{
  "hidden_size": 256,
  "norm_eps": 1e-05,
  "positions": "rope"
}
Each number is 50 + 10 x the weight over its row's rms, rounded and kept within 0 to 99. Layers, rows and columns count from 0. The size before them is the row's rms in percent of the matrix's.

# layer 3 MLP down (transposed), 704x256, rms 0.17, rows 283-301, columns 128-255
101:45 50 57 60 35 55 43 52 52 52 50 71 59 51 48 47 45 52 53 49 43 51 50 43 56 52 49 59 58 42 55 54 46 43 41 48 50 54 41 51 62 54 58 57 41 53 64 44 70 36 38 23 31 47 41 36 53 44 49 62 53 45 68 41 31 59 44 58 60 52 40 32 45 61 67 40 59 51 43 58 32 56 63 49 56 78 54 44 54 50 49 47 59 65 52 52 70 53 30 44 55 55 55 54 38 51 31 44 42 49 52 49 46 43 50 64 31 42 37 51 47 59 46 36 59 55 40 55
101:53 51 46 41 45 62 47 54 67 44 49 71 46 53 44 44 58 64 52 33 64 56 64 43 53 56 50 40 51 50 59 53 50 59 44 67 44 50 45 64 50 56 40 56 40 61 51 38 60 50 57 48 54 58 56 63 42 53 57 62 46 53 39 59 50 58 67 61 52 53 29 55 32 51 38 41 34 33 57 69 42 21 47 41 71 48 37 46 54 63 52 56 43 50 59 51 53 58 50 56 53 57 35 34 55 64 54 67 46 40 56 30 50 45 40 42 45 41 52 41 57 60 55 38 52 44 41 53
095:56 42 38 40 53 63 47 48 53 62 52 53 53 21 50 67 37 37 53 69 34 46 45 48 53 51 52 59 44 50 65 61 50 52 45 50 46 47 57 54 55 46 47 44 39 38 52 49 51 45 41 46 67 49 88 41 49 30 59 28 61 42 50 68 60 42 39 65 55 44 44 41 51 43 59 35 48 49 33 55 38 49 48 49 46 55 43 46 40 51 61 45 57 32 63 65 43 43 48 65 64 55 46 22 48 58 34 61 29 28 51 35 52 65 66 49 49 63 41 52 61 55 56 52 56 64 49 63
104:45 56 64 50 49 57 53 39 59 35 39 38 69 48 60 61 38 52 39 51 55 51 50 42 42 41 50 45 43 49 35 51 32 58 50 50 57 60 46 45 49 56 40 50 37 64 60 65 48 27 27 33 43 46 41 65 32 43 44 57 57 57 49 41 48 41 64 38 48 54 21 47 59 36 64 31 60 54 46 52 47 68 59 46 44 47 48 46 43 49 48 66 30 60 48 57 53 45 45 64 43 50 58 69 42 52 40 56 49 29 42 56 49 35 38 47 43 51 28 68 33 58 49 57 53 50 55 52
102:32 51 42 47 61 42 46 46 60 45 68 55 52 56 60 41 51 59 45 38 49 58 33 46 58 48 48 49 52 44 65 37 54 54 58 45 56 60 51 57 40 47 62 49 39 27 50 43 46 57 43 59 19 47 67 53 43 32 45 41 52 34 45 66 43 47 28 46 59 32 30 52 65 56 47 41 42 42 52 52 51 41 47 50 54 65 32 38 30 46 53 30 53 48 31 43 45 50 41 65 57 67 48 48 30 40 63 64 45 39 64 51 38 42 61 51 55 58 42 47 45 41 45 48 57 53 44 47
109:41 48 45 64 60 46 51 45 34 57 50 58 46 64 39 62 41 49 51 65 55 53 50 55 55 54 65 41 53 46 53 39 47 42 46 54 41 31 36 58 43 70 58 59 51 54 62 45 61 57 56 43 52 59 60 38 60 65 50 59 37 49 43 64 61 61 55 47 44 39 60 51 45 42 66 35 48 52 54 49 76 68 58 43 59 51 59 30 46 57 49 73 50 46 63 50 48 62 44 48 53 50 35 36 35 58 48 36 53 51 54 44 55 53 60 51 50 55 44 53 68 62 42 57 64 59 59 44
105:55 54 46 61 54 53 57 64 64 54 46 50 48 45 79 53 49 80 63 39 39 51 61 43 61 37 43 39 40 51 48 42 51 49 55 63 27 49 48 59 56 58 47 51 49 36 38 66 47 46 37 44 50 42 46 43 43 47 51 23 46 46 48 29 55 45 68 46 61 51 56 55 39 52 58 47 60 57 62 76 58 40 50 30 50 44 48 44 55 31 65 52 50 60 48 56 51 38 52 46 58 39 49 38 54 52 55 50 43 59 51 43 49 51 43 56 50 33 50 56 45 45 49 44 40 55 48 60
098:30 44 56 46 73 52 65 55 62 45 54 49 57 50 49 34 32 41 44 51 50 66 50 57 58 69 58 67 34 54 35 39 64 49 53 39 53 53 30 25 79 63 60 44 50 59 53 47 37 64 52 49 41 67 43 43 42 59 59 54 47 43 46 63 38 43 49 49 61 66 57 57 46 49 54 67 65 44 60 46 49 33 62 55 56 58 50 64 54 41 47 41 56 70 25 41 56 50 55 47 45 49 49 27 51 46 49 40 44 48 62 67 53 48 63 53 62 41 68 55 51 46 56 57 44 55 50 35
099:47 56 37 49 63 55 42 49 35 43 44 44 56 65 57 35 54 41 57 55 58 54 59 44 46 33 42 48 54 63 55 31 51 49 41 40 61 55 58 14 61 54 49 38 55 60 53 51 47 56 58 16 63 48 48 39 25 58 50 54 44 37 47 67 61 32 50 40 56 64 42 48 45 51 33 44 46 57 33 55 43 58 53 49 57 52 49 54 49 48 50 51 51 63 28 65 53 42 37 51 44 48 46 40 44 58 56 39 55 49 54 44 62 38 52 61 44 49 54 39 51 40 50 60 37 46 55 32
097:57 36 35 58 50 57 56 43 53 51 37 67 66 48 56 36 45 45 64 32 50 71 70 44 64 42 46 54 59 31 53 58 41 56 43 55 50 60 67 45 52 66 51 42 53 53 36 52 52 58 50 47 26 44 50 48 34 64 48 52 39 56 37 24 57 39 32 53 46 47 66 67 37 59 49 46 60 54 51 44 36 33 55 50 37 52 31 47 39 25 47 58 55 45 36 50 57 64 68 54 49 40 49 56 52 45 62 53 47 66 59 51 48 63 60 56 49 42 64 57 40 51 62 62 66 32 35 45
098:49 56 43 44 49 32 26 52 47 44 60 39 52 64 52 67 43 35 70 60 44 47 64 62 43 46 50 47 48 62 39 43 54 56 47 57 50 57 38 51 51 55 51 53 51 60 51 55 36 61 58 50 51 54 54 29 44 47 55 50 54 48 42 53 54 48 58 24 45 48 63 72 51 48 55 60 49 66 35 55 61 37 40 54 48 49 34 53 54 39 50 67 52 42 34 35 39 27 48 46 28 56 47 46 56 42 31 59 55 57 44 49 39 40 57 48 53 49 53 39 63 40 34 40 56 49 37 54
106:59 45 35 44 50 61 42 53 54 49 42 55 55 54 46 33 41 52 46 53 63 50 42 58 64 62 66 66 48 41 43 49 42 43 65 54 55 58 43 58 42 69 39 47 60 45 49 51 32 56 53 31 37 43 48 44 59 60 44 60 51 53 71 43 63 46 50 46 51 45 52 58 46 56 47 52 56 64 33 61 69 44 47 48 39 38 39 49 51 57 43 52 53 51 51 46 49 45 42 53 43 50 40 56 52 53 48 44 67 50 33 52 40 52 77 71 55 55 57 47 57 39 41 62 42 44 45 70
097:47 54 53 48 61 56 51 48 41 49 49 60 48 40 57 66 57 62 59 41 38 47 46 59 47 53 44 59 45 55 62 37 70 47 43 67 37 48 64 85 50 54 23 37 62 48 40 67 53 49 63 63 40 48 45 33 35 48 37 45 45 50 44 45 50 45 52 50 67 39 53 45 38 54 57 31 56 45 55 54 28 37 41 49 51 51 45 56 62 61 65 52 47 58 44 26 50 59 49 34 74 49 39 56 43 49 40 40 38 50 31 60 51 51 46 56 34 35 44 58 44 47 47 43 59 48 48 39
091:39 55 33 69 51 53 74 55 58 41 38 57 60 43 49 50 53 55 40 38 30 47 37 38 56 59 61 40 48 30 56 60 57 43 58 43 61 61 40 64 46 47 45 56 43 37 44 59 50 36 36 55 55 47 51 46 43 47 51 56 42 52 55 49 60 48 50 38 53 59 40 48 63 49 52 53 60 58 48 52 43 58 43 49 55 39 65 53 64 37 55 40 45 41 33 35 57 60 71 52 58 47 54 42 54 53 39 61 39 56 49 49 34 46 58 52 53 43 30 44 72 62 46 35 59 47 49 54
106:60 52 56 48 49 38 57 47 46 48 41 47 29 58 60 52 55 44 45 44 55 51 55 45 49 60 49 46 44 53 37 61 61 46 53 34 48 74 53 75 63 46 53 40 40 59 42 50 54 43 40 33 53 65 45 63 60 59 23 36 51 52 38 37 46 43 55 69 56 28 45 56 33 44 39 39 54 60 47 72 45 58 47 73 56 45 60 51 36 62 48 52 45 47 41 55 56 49 54 60 68 48 55 62 54 46 34 63 50 41 58 70 48 48 58 47 52 65 46 56 48 48 67 60 61 45 39 56
105:57 64 45 34 37 59 53 46 36 65 53 32 54 47 56 32 39 58 60 51 64 60 55 58 53 28 20 31 39 49 45 54 44 54 41 41 45 43 37 59 54 65 48 28 56 63 63 64 43 46 55 50 64 41 59 42 52 52 33 47 47 52 63 48 38 42 44 38 54 38 50 50 61 58 43 50 38 55 54 47 42 32 61 61 44 32 53 59 68 56 71 44 53 49 63 53 42 46 42 49 54 40 50 60 63 60 51 65 53 40 34 55 54 55 37 56 44 37 62 50 26 51 40 55 56 51 56 46
098:63 45 57 66 52 53 48 39 35 33 44 54 58 44 52 44 44 54 64 43 47 38 47 46 40 75 44 50 38 70 61 45 53 59 46 49 26 49 52 47 49 60 31 40 55 34 49 38 53 45 73 55 57 63 48 48 54 45 34 37 43 45 32 52 49 48 55 49 48 42 44 35 59 50 45 38 56 53 54 62 41 44 44 59 54 48 42 47 35 63 61 45 28 39 46 37 55 44 44 52 41 34 59 47 71 69 48 56 61 48 45 45 36 48 44 28 41 40 59 35 40 48 43 39 42 49 50 35
103:60 50 44 70 60 42 57 33 39 43 54 49 53 43 34 44 55 42 53 51 63 56 28 59 46 41 67 40 56 46 47 48 38 73 55 40 58 31 48 36 86 43 50 51 52 35 65 42 36 63 51 54 39 43 55 48 46 55 46 59 54 58 55 49 37 54 39 44 58 56 72 51 60 56 64 47 59 62 51 64 46 53 39 54 56 48 62 60 50 58 62 43 29 55 64 40 59 35 60 45 48 54 37 42 36 57 61 42 50 27 53 38 52 39 70 45 59 42 57 56 53 41 31 74 49 43 44 38
102:54 44 54 40 56 47 49 47 61 45 51 60 74 49 56 59 60 46 58 49 62 66 47 48 38 41 30 59 41 59 60 57 45 50 48 48 51 42 45 65 51 53 47 48 47 73 38 39 46 54 67 40 54 45 66 31 58 74 47 51 51 37 52 42 68 29 66 56 47 45 50 47 52 52 47 57 52 46 48 40 53 50 47 39 59 46 65 17 45 54 49 45 42 41 52 40 60 62 43 66 41 50 59 53 43 47 51 49 40 52 36 44 60 36 66 40 48 39 49 41 48 61 45 44 61 58 55 50
# layer 3 MLP gate, 704x256, rms 0.168, rows 284-301, columns 128-255
106:60 34 57 52 36 46 50 38 42 53 60 55 44 48 60 46 62 46 48 58 61 49 37 66 52 45 45 60 66 41 46 50 59 64 39 48 83 46 63 54 66 52 69 60 39 48 53 70 59 53 46 68 46 47 45 52 38 67 37 54 49 61 60 55 67 49 44 42 41 47 56 43 53 48 44 36 56 41 43 40 30 49 53 39 66 48 71 43 63 38 50 43 64 36 47 44 50 46 30 64 57 45 54 68 40 53 65 34 45 56 55 57 53 64 53 59 54 45 42 66 44 56 54 63 34 38 49 37
096:51 50 58 51 58 54 62 47 56 54 33 46 66 43 58 47 67 46 52 53 49 44 51 60 65 49 53 27 46 41 44 54 35 44 60 58 43 44 43 37 39 72 58 49 48 45 53 60 52 44 20 40 39 49 59 57 58 59 73 58 56 47 40 48 48 49 50 50 85 74 43 33 63 49 47 45 61 51 41 32 47 74 28 46 45 39 46 57 46 62 59 59 49 52 65 43 66 36 42 40 51 40 58 50 36 58 48 53 57 54 39 64 49 60 58 56 34 46 66 44 19 60 45 34 35 61 49 62
104:54 48 52 52 46 55 34 49 51 43 43 53 43 68 52 39 49 60 50 50 41 45 49 51 49 43 30 51 53 42 30 53 69 64 41 32 53 61 43 58 38 48 38 33 51 41 47 59 57 56 46 43 34 59 43 67 58 44 48 47 73 69 46 50 52 53 59 41 45 55 43 40 51 43 53 43 44 46 51 33 49 37 48 36 34 53 38 27 62 50 55 59 44 46 52 42 70 44 53 32 48 48 70 63 52 56 53 37 49 68 54 31 65 50 48 34 35 56 46 69 37 57 45 33 51 66 54 51
101:53 46 45 40 63 40 34 63 41 58 52 45 52 51 50 61 60 69 43 64 45 65 39 38 59 35 53 55 50 60 55 54 38 39 62 55 58 44 47 57 45 41 50 47 61 49 49 64 60 34 54 66 46 51 59 62 52 45 73 35 42 45 31 65 57 34 55 42 45 31 47 31 37 48 36 43 45 66 50 48 43 52 56 48 36 67 36 54 48 50 46 61 59 61 31 36 54 54 59 44 51 46 63 44 48 63 66 55 44 63 38 66 41 62 56 41 52 68 50 47 56 59 37 59 56 56 56 57
107:48 41 50 59 53 62 65 67 51 68 62 47 55 62 72 58 52 48 60 21 57 43 55 67 46 46 52 69 57 57 43 46 26 55 41 33 49 64 63 42 32 46 51 42 38 53 40 46 42 56 35 61 34 56 29 45 45 35 54 25 50 55 46 55 55 52 49 49 58 61 43 58 42 59 44 30 52 58 52 45 43 27 40 45 36 70 43 52 43 47 52 31 43 66 38 61 58 60 49 58 65 47 47 52 43 58 44 54 58 61 32 48 47 50 32 58 57 82 65 41 62 50 53 53 51 44 23 46
102:46 33 52 54 66 66 64 56 27 48 68 34 40 53 45 28 67 45 56 54 50 44 58 52 45 58 31 47 39 46 30 48 74 42 45 44 46 35 53 51 39 51 48 51 71 57 47 40 54 52 49 44 68 47 39 50 49 58 52 54 50 47 57 50 38 35 40 43 38 41 46 43 65 52 42 61 47 23 52 74 37 43 53 46 54 40 55 52 41 57 49 58 56 60 61 71 28 69 50 42 46 60 43 55 69 56 40 28 47 67 38 46 49 52 45 65 38 40 57 51 45 38 70 43 56 47 57 39
092:48 62 56 45 36 44 48 51 61 43 65 49 41 68 56 36 60 64 45 44 45 43 74 48 63 54 50 48 44 48 74 47 34 48 53 45 52 52 34 35 58 66 56 36 54 48 41 41 44 52 45 45 55 51 33 56 64 59 53 59 36 40 47 43 38 44 63 51 62 46 44 48 37 55 51 56 49 50 58 42 53 58 73 52 61 52 46 65 54 54 62 62 60 61 67 32 68 50 52 31 40 59 37 37 50 50 50 37 53 57 52 62 29 47 40 48 51 64 60 49 53 60 67 40 50 47 34 42
101:47 46 37 36 56 57 57 60 51 46 65 65 60 76 49 51 56 45 61 42 41 52 30 52 56 50 34 49 56 64 54 53 50 49 41 60 58 67 41 42 58 48 50 47 61 64 45 57 44 52 48 54 51 36 44 47 38 68 40 31 51 68 36 56 55 47 56 51 49 69 56 52 51 34 55 55 49 49 51 72 20 62 61 61 48 42 55 60 50 50 39 49 51 49 31 51 65 56 59 44 44 43 40 48 52 46 48 48 44 54 48 46 59 57 39 47 47 48 46 40 70 49 64 55 68 72 46 65
098:45 41 66 52 40 49 60 28 48 37 66 54 57 44 59 39 48 53 37 62 37 40 47 44 50 45 53 74 16 45 30 47 48 56 39 31 61 41 50 56 32 33 58 26 53 62 43 43 56 36 32 39 37 42 47 59 62 40 57 35 49 61 47 47 63 48 55 59 58 53 52 50 48 44 41 62 47 63 49 49 54 43 39 51 49 48 57 47 45 52 43 49 51 26 55 45 51 50 64 55 60 48 53 50 50 56 54 42 53 47 63 20 42 29 46 52 71 58 59 62 52 56 44 55 38 44 41 69
095:62 50 39 55 53 77 49 47 67 50 58 45 54 38 39 55 55 72 51 40 57 48 43 29 47 54 62 47 63 30 66 61 44 61 54 39 55 32 50 37 50 50 38 46 54 57 49 56 62 51 46 38 55 49 34 66 51 52 44 58 48 62 53 55 77 62 58 46 51 38 37 46 34 57 56 56 55 42 59 66 39 64 50 61 60 62 60 40 54 62 47 55 41 56 68 52 59 61 43 51 64 52 60 44 52 49 61 42 49 43 43 39 69 54 47 34 40 55 54 62 39 53 55 53 58 28 56 27
101:57 42 56 41 48 42 46 49 70 46 60 52 56 46 58 54 46 38 50 42 44 59 43 43 75 32 56 28 58 52 38 62 20 49 47 35 54 52 49 51 49 65 58 46 70 76 45 62 48 46 34 61 38 50 58 49 40 40 41 50 51 60 63 60 52 47 48 29 47 43 38 54 58 51 47 40 48 55 50 71 60 52 59 53 55 64 57 51 51 50 66 56 50 55 34 43 61 58 37 67 66 58 45 49 55 47 57 47 42 45 56 40 57 42 64 36 55 35 50 41 26 31 48 52 26 50 34 46
093:39 47 68 45 54 76 48 57 53 33 39 52 63 43 49 50 63 50 55 29 43 39 49 61 38 41 75 76 56 47 53 37 56 56 54 47 42 48 55 67 50 50 52 58 71 62 37 63 44 46 63 57 56 55 40 44 47 51 38 59 63 44 54 32 55 38 50 49 51 55 43 54 61 63 58 49 57 42 36 46 46 35 30 52 51 48 53 49 57 51 56 44 46 64 45 43 56 81 47 43 65 51 46 53 52 27 43 55 28 51 60 51 48 60 55 43 73 51 46 49 62 39 52 60 51 56 45 34
095:47 48 63 59 41 35 47 42 46 58 52 59 43 49 58 58 53 64 50 34 49 53 44 47 61 60 43 54 50 57 45 61 52 36 34 35 46 46 56 31 46 59 46 56 73 49 48 34 37 45 47 48 44 34 60 49 49 62 29 35 53 39 49 50 62 46 50 34 54 38 51 55 47 52 33 47 35 47 48 48 43 55 46 46 49 44 71 57 52 39 27 55 51 45 57 42 47 59 47 57 48 33 58 52 76 53 57 58 51 45 43 32 36 47 54 59 49 52 44 66 53 66 60 52 46 57 56 74
104:40 65 46 56 54 69 49 63 50 50 62 53 64 47 59 72 55 52 41 41 41 65 62 44 53 32 48 37 57 68 49 57 60 40 63 54 33 37 56 53 43 53 48 60 55 62 44 67 45 74 62 44 45 52 42 45 38 53 40 49 47 45 61 60 58 55 56 44 43 51 62 50 54 42 66 61 60 58 39 48 62 43 41 61 66 53 62 43 52 40 48 61 51 62 49 61 40 63 34 55 37 44 59 37 57 49 46 47 48 39 44 37 43 39 50 37 37 60 45 63 44 45 44 54 47 32 47 56
106:66 51 36 45 49 62 45 56 67 66 58 44 55 50 54 45 43 51 46 32 72 61 40 36 64 49 51 46 56 42 37 48 58 32 36 38 43 30 38 55 52 49 45 60 45 65 63 75 61 32 54 44 39 57 45 43 39 51 31 42 52 38 54 38 64 46 52 46 67 36 68 75 46 62 43 27 49 50 46 60 65 40 47 56 56 51 52 52 52 32 64 43 48 55 51 41 67 67 55 51 63 43 47 46 43 53 55 62 47 58 50 48 45 29 44 55 45 42 61 52 49 53 61 80 60 55 58 52
104:28 46 45 48 62 31 53 39 51 48 45 55 70 74 55 33 47 61 60 56 31 32 55 44 55 70 54 37 53 66 48 45 45 40 55 62 68 55 48 61 56 36 44 50 48 50 54 26 39 61 40 61 47 46 51 44 67 51 48 54 54 57 59 66 55 33 43 41 51 56 66 38 50 56 44 37 48 40 48 68 42 45 59 67 54 52 44 29 54 49 67 50 54 41 51 56 44 37 34 45 55 49 51 33 45 48 42 53 45 59 50 46 43 57 37 36 57 51 58 50 51 47 46 67 50 60 49 54
102:47 57 52 62 53 50 51 44 34 39 64 50 59 55 54 40 58 53 72 55 57 80 52 42 40 53 47 42 45 53 45 54 48 35 52 39 30 45 59 44 71 59 50 60 51 58 69 46 43 52 61 44 55 41 47 52 37 61 44 50 38 49 51 32 60 47 52 45 51 52 76 54 33 58 52 50 69 59 57 65 50 50 65 42 72 48 66 43 54 53 54 51 64 54 36 21 58 40 50 56 36 45 49 47 54 62 50 55 58 55 51 40 34 35 69 62 59 46 69 45 49 60 47 34 41 51 54 36
104:46 62 39 38 48 56 53 53 41 42 43 52 47 41 51 53 33 48 63 46 43 38 52 63 53 73 39 71 32 51 34 55 62 29 59 54 38 44 59 54 47 64 33 62 47 50 27 50 59 42 36 46 48 64 59 54 46 64 46 35 35 66 47 50 46 47 64 49 47 59 54 39 59 51 32 59 56 48 50 66 41 40 67 41 59 44 50 37 39 36 47 56 57 49 45 58 36 76 50 44 60 34 44 49 54 43 42 48 62 45 41 52 54 30 39 38 52 35 59 58 37 44 58 59 28 57 41 55
# layer 3 MLP up, 704x256, rms 0.177, rows 284-301, columns 128-255
099:48 56 65 47 48 39 50 42 57 50 44 40 47 36 56 58 62 34 54 51 53 62 27 54 49 52 32 46 39 26 35 37 47 53 55 49 55 58 58 32 58 52 62 48 40 29 52 57 60 52 34 58 54 46 47 48 46 39 48 27 53 56 60 56 39 50 52 28 60 52 52 57 53 44 48 57 51 37 49 33 47 55 46 38 60 62 43 42 42 41 39 52 62 49 47 56 34 45 41 53 37 34 56 63 58 38 48 32 42 53 50 58 41 65 39 52 53 37 53 72 30 51 55 64 40 55 45 50
099:57 45 61 20 43 48 57 38 40 42 57 57 55 32 48 41 43 57 64 42 52 53 36 51 42 43 48 55 69 49 55 57 36 51 65 72 48 50 65 46 52 52 66 54 52 60 52 43 43 53 31 52 55 57 47 46 57 50 54 46 47 46 24 44 58 63 26 46 37 59 52 50 66 44 41 44 40 44 62 62 36 48 48 71 49 45 35 42 62 57 41 60 51 59 44 33 49 51 43 51 48 60 45 51 34 52 47 43 50 45 54 38 37 47 56 37 60 59 44 24 46 44 56 69 42 30 51 81
108:44 59 57 55 44 54 58 50 64 63 53 50 34 58 32 45 52 52 53 45 45 46 42 46 31 54 45 50 49 44 56 36 47 51 60 44 35 51 74 56 62 58 46 58 45 34 48 51 48 55 50 40 52 40 53 37 49 46 51 58 66 60 67 61 54 44 64 55 47 33 55 49 59 39 67 43 46 65 42 58 48 37 42 48 54 56 67 62 57 49 50 49 51 44 52 42 54 59 69 58 52 64 52 45 46 27 69 54 44 55 67 53 48 58 57 62 48 35 68 34 43 61 47 51 62 38 58 66
099:58 63 52 66 51 53 64 44 58 43 56 28 52 57 63 60 67 70 31 66 43 48 61 60 40 49 53 52 56 44 61 53 41 47 58 50 42 42 37 52 50 55 54 52 43 50 66 54 56 53 39 56 59 58 47 61 34 27 55 63 56 48 37 42 63 19 50 52 50 36 51 38 50 68 55 39 66 48 56 71 50 33 43 58 48 51 39 43 33 53 49 58 58 37 50 34 52 48 53 65 32 51 54 48 54 34 48 50 54 48 61 65 47 55 46 57 38 59 39 44 40 47 48 56 32 52 35 42
113:45 43 65 41 60 63 47 58 45 54 50 64 42 56 31 47 36 70 41 74 57 51 53 62 41 49 47 55 37 48 56 46 61 45 61 63 66 49 19 62 48 54 61 56 55 58 29 54 51 60 45 38 68 39 50 55 60 46 51 43 45 64 67 53 60 42 58 67 61 24 44 34 61 40 64 70 56 43 51 46 57 53 47 52 45 41 46 54 51 57 60 46 64 44 56 38 58 62 44 49 40 63 44 38 74 37 55 60 50 49 51 59 39 51 64 47 37 48 49 59 32 67 51 38 51 33 44 49
107:57 74 45 63 37 55 36 43 56 58 39 48 58 40 48 63 61 52 48 52 58 64 40 45 48 64 50 32 68 49 38 51 61 45 45 47 51 58 63 61 64 64 65 44 60 36 54 41 60 47 41 37 53 60 52 47 25 32 40 76 38 42 51 24 54 42 42 50 63 52 53 57 50 67 40 32 45 52 40 30 60 53 60 64 56 52 61 59 52 39 51 40 51 43 52 49 62 43 51 51 44 68 54 49 47 32 71 68 53 36 53 39 66 36 45 34 37 51 56 56 56 61 64 65 30 60 34 60
096:60 49 46 54 54 56 49 62 51 42 55 50 52 42 47 46 56 60 44 62 49 61 75 46 60 60 56 42 44 60 51 42 54 30 54 49 63 50 26 37 71 53 45 30 53 60 66 43 44 48 54 40 59 51 22 56 53 55 57 50 37 39 58 46 36 45 50 74 63 39 38 53 43 56 41 58 44 52 50 39 52 57 59 64 72 75 45 62 49 48 55 56 51 74 53 29 58 45 57 41 26 43 45 43 60 42 39 38 49 48 49 65 53 60 57 48 52 50 64 61 43 62 47 49 52 48 43 45
100:56 62 41 53 48 60 38 35 40 45 57 47 64 29 36 55 44 42 56 61 28 56 38 71 50 56 58 60 49 46 40 42 48 55 42 57 38 49 51 53 44 54 42 51 51 65 51 52 42 41 55 54 54 50 45 57 59 43 62 65 31 53 35 51 58 39 64 47 50 38 62 59 36 50 27 44 63 35 62 38 54 57 47 55 53 53 59 53 50 41 39 37 54 31 55 43 56 42 43 40 57 47 44 47 62 43 54 45 44 60 47 34 42 63 40 50 44 58 40 43 49 46 45 43 41 49 59 53
096:59 44 42 69 40 55 72 41 47 58 58 60 60 53 54 39 55 50 43 41 43 39 56 53 38 46 45 51 37 34 56 49 34 59 44 42 63 53 43 58 30 45 57 52 42 40 55 41 49 53 62 50 45 33 54 45 48 68 42 56 52 51 45 55 67 33 54 82 51 51 58 68 50 37 47 53 50 49 60 46 34 54 40 48 60 47 49 60 36 46 44 52 40 43 38 68 55 59 36 54 36 46 75 47 40 50 45 50 60 56 44 30 59 33 54 71 54 51 49 65 53 39 50 54 51 47 61 52
095:65 55 64 67 50 53 41 58 56 58 57 42 70 47 36 50 58 57 50 39 68 57 73 42 48 61 55 50 66 45 59 42 44 69 44 41 66 43 36 40 53 72 56 49 46 42 51 34 41 55 46 46 54 47 47 62 62 52 47 29 49 58 66 48 67 70 49 69 47 47 45 31 63 42 57 55 56 36 48 54 35 62 57 43 54 62 68 60 44 54 43 40 51 63 54 40 63 49 63 65 64 53 63 40 60 47 59 62 42 48 49 44 59 55 57 48 43 58 53 55 53 60 49 49 54 52 55 41
107:56 63 53 48 37 69 54 52 58 59 48 49 64 59 49 54 54 51 61 39 57 52 48 48 47 41 36 57 30 50 58 59 60 49 51 49 56 43 31 49 33 38 45 67 45 55 51 46 45 44 41 51 42 42 55 52 42 52 57 46 51 44 71 75 09 53 47 44 57 46 58 50 50 45 48 58 49 49 58 52 54 26 41 36 44 54 60 48 51 42 61 52 53 54 53 31 47 64 59 53 55 59 34 41 45 35 43 47 41 53 58 45 56 43 49 40 61 48 45 48 50 44 58 56 50 53 67 25
097:54 54 52 49 37 30 54 38 24 19 48 45 53 48 40 49 59 64 55 54 68 49 67 67 60 48 43 47 53 46 48 50 25 72 57 50 51 44 29 42 38 62 45 58 65 67 47 45 57 42 59 46 63 58 47 51 51 66 60 61 52 55 45 49 58 32 67 44 43 46 38 69 62 52 39 69 48 71 50 57 42 71 54 63 64 38 55 50 47 50 60 51 67 44 60 66 49 45 45 72 39 62 48 35 60 53 63 47 38 52 56 68 44 44 56 37 58 56 50 73 51 49 52 41 49 55 47 58
091:55 69 45 77 48 43 52 55 52 48 46 46 63 43 67 62 41 73 55 54 55 31 73 49 45 53 55 53 59 45 47 46 49 68 43 47 44 55 50 33 55 39 55 56 52 52 37 37 44 58 49 41 51 37 60 59 37 48 37 47 44 76 48 60 48 40 55 54 56 47 57 56 70 44 32 57 56 45 40 41 53 59 36 50 66 41 54 46 52 48 51 45 38 37 48 70 59 48 62 34 47 52 41 59 56 50 51 52 43 56 52 22 53 49 61 48 68 53 65 65 56 44 56 51 64 44 44 50
102:55 33 47 47 36 45 46 51 28 55 40 61 30 56 39 41 58 50 55 59 46 63 52 59 69 52 45 51 50 62 56 42 36 56 46 54 48 44 55 44 51 60 63 67 49 51 69 46 44 59 50 70 41 57 40 50 42 64 60 58 43 53 34 46 48 39 42 60 41 65 49 61 61 60 59 73 56 60 46 44 51 51 63 45 48 49 33 36 37 35 71 54 64 55 55 56 36 51 41 41 40 50 60 56 55 46 46 42 39 48 45 44 60 32 43 56 47 41 52 54 71 43 34 60 23 56 51 33
103:56 63 30 43 51 54 53 52 45 74 62 53 67 51 64 40 35 47 26 48 53 55 55 32 63 53 49 29 47 41 36 53 55 40 37 60 52 52 40 61 39 43 62 46 29 49 62 44 40 47 68 53 47 43 56 43 65 48 40 50 65 62 56 37 50 65 61 66 59 55 44 56 50 54 48 39 65 57 67 55 52 44 43 62 56 66 62 67 70 49 54 53 47 50 56 54 54 60 45 44 44 39 63 62 55 46 45 65 52 58 54 41 42 52 50 48 48 31 56 55 58 46 61 69 48 38 68 55
096:62 39 48 45 40 55 63 56 59 43 57 57 68 45 47 57 53 51 44 54 40 26 36 48 70 58 39 45 48 61 57 45 39 49 58 67 54 49 47 39 48 44 59 53 28 52 57 41 40 58 58 45 45 52 36 49 72 56 39 55 44 63 52 71 54 55 58 47 39 55 49 31 61 51 38 44 51 45 49 42 54 50 41 57 50 50 34 44 56 56 38 54 55 44 60 42 74 59 48 49 31 37 34 51 65 44 72 44 52 47 72 44 47 46 29 37 52 45 59 70 57 55 53 44 50 49 37 40
100:41 46 47 42 60 38 51 30 38 36 41 50 36 52 49 62 48 50 40 24 53 56 49 67 46 59 42 36 34 38 48 50 48 44 77 56 54 55 43 42 50 44 41 53 59 47 55 46 57 34 54 57 47 51 61 49 54 44 51 53 57 38 52 42 42 50 41 41 48 60 58 39 63 46 68 48 43 54 46 52 36 55 67 52 53 57 53 40 43 51 28 54 37 31 54 45 34 40 44 50 59 49 66 38 24 59 57 50 59 58 64 43 55 55 46 52 56 44 74 47 44 60 41 48 56 63 60 64
106:61 39 32 51 27 46 46 48 41 46 73 42 60 38 32 48 48 62 47 51 56 48 58 46 48 48 61 59 46 57 38 59 47 50 61 49 40 46 43 32 49 37 46 46 51 34 50 76 51 57 52 49 51 32 53 47 62 57 38 50 55 56 44 53 58 47 40 67 47 48 51 43 47 31 58 62 59 57 38 63 63 42 57 32 57 43 37 43 55 72 54 49 62 61 55 33 49 31 61 53 53 48 45 58 44 47 44 51 43 41 52 51 40 67 38 64 33 58 55 48 47 30 43 46 72 38 60 42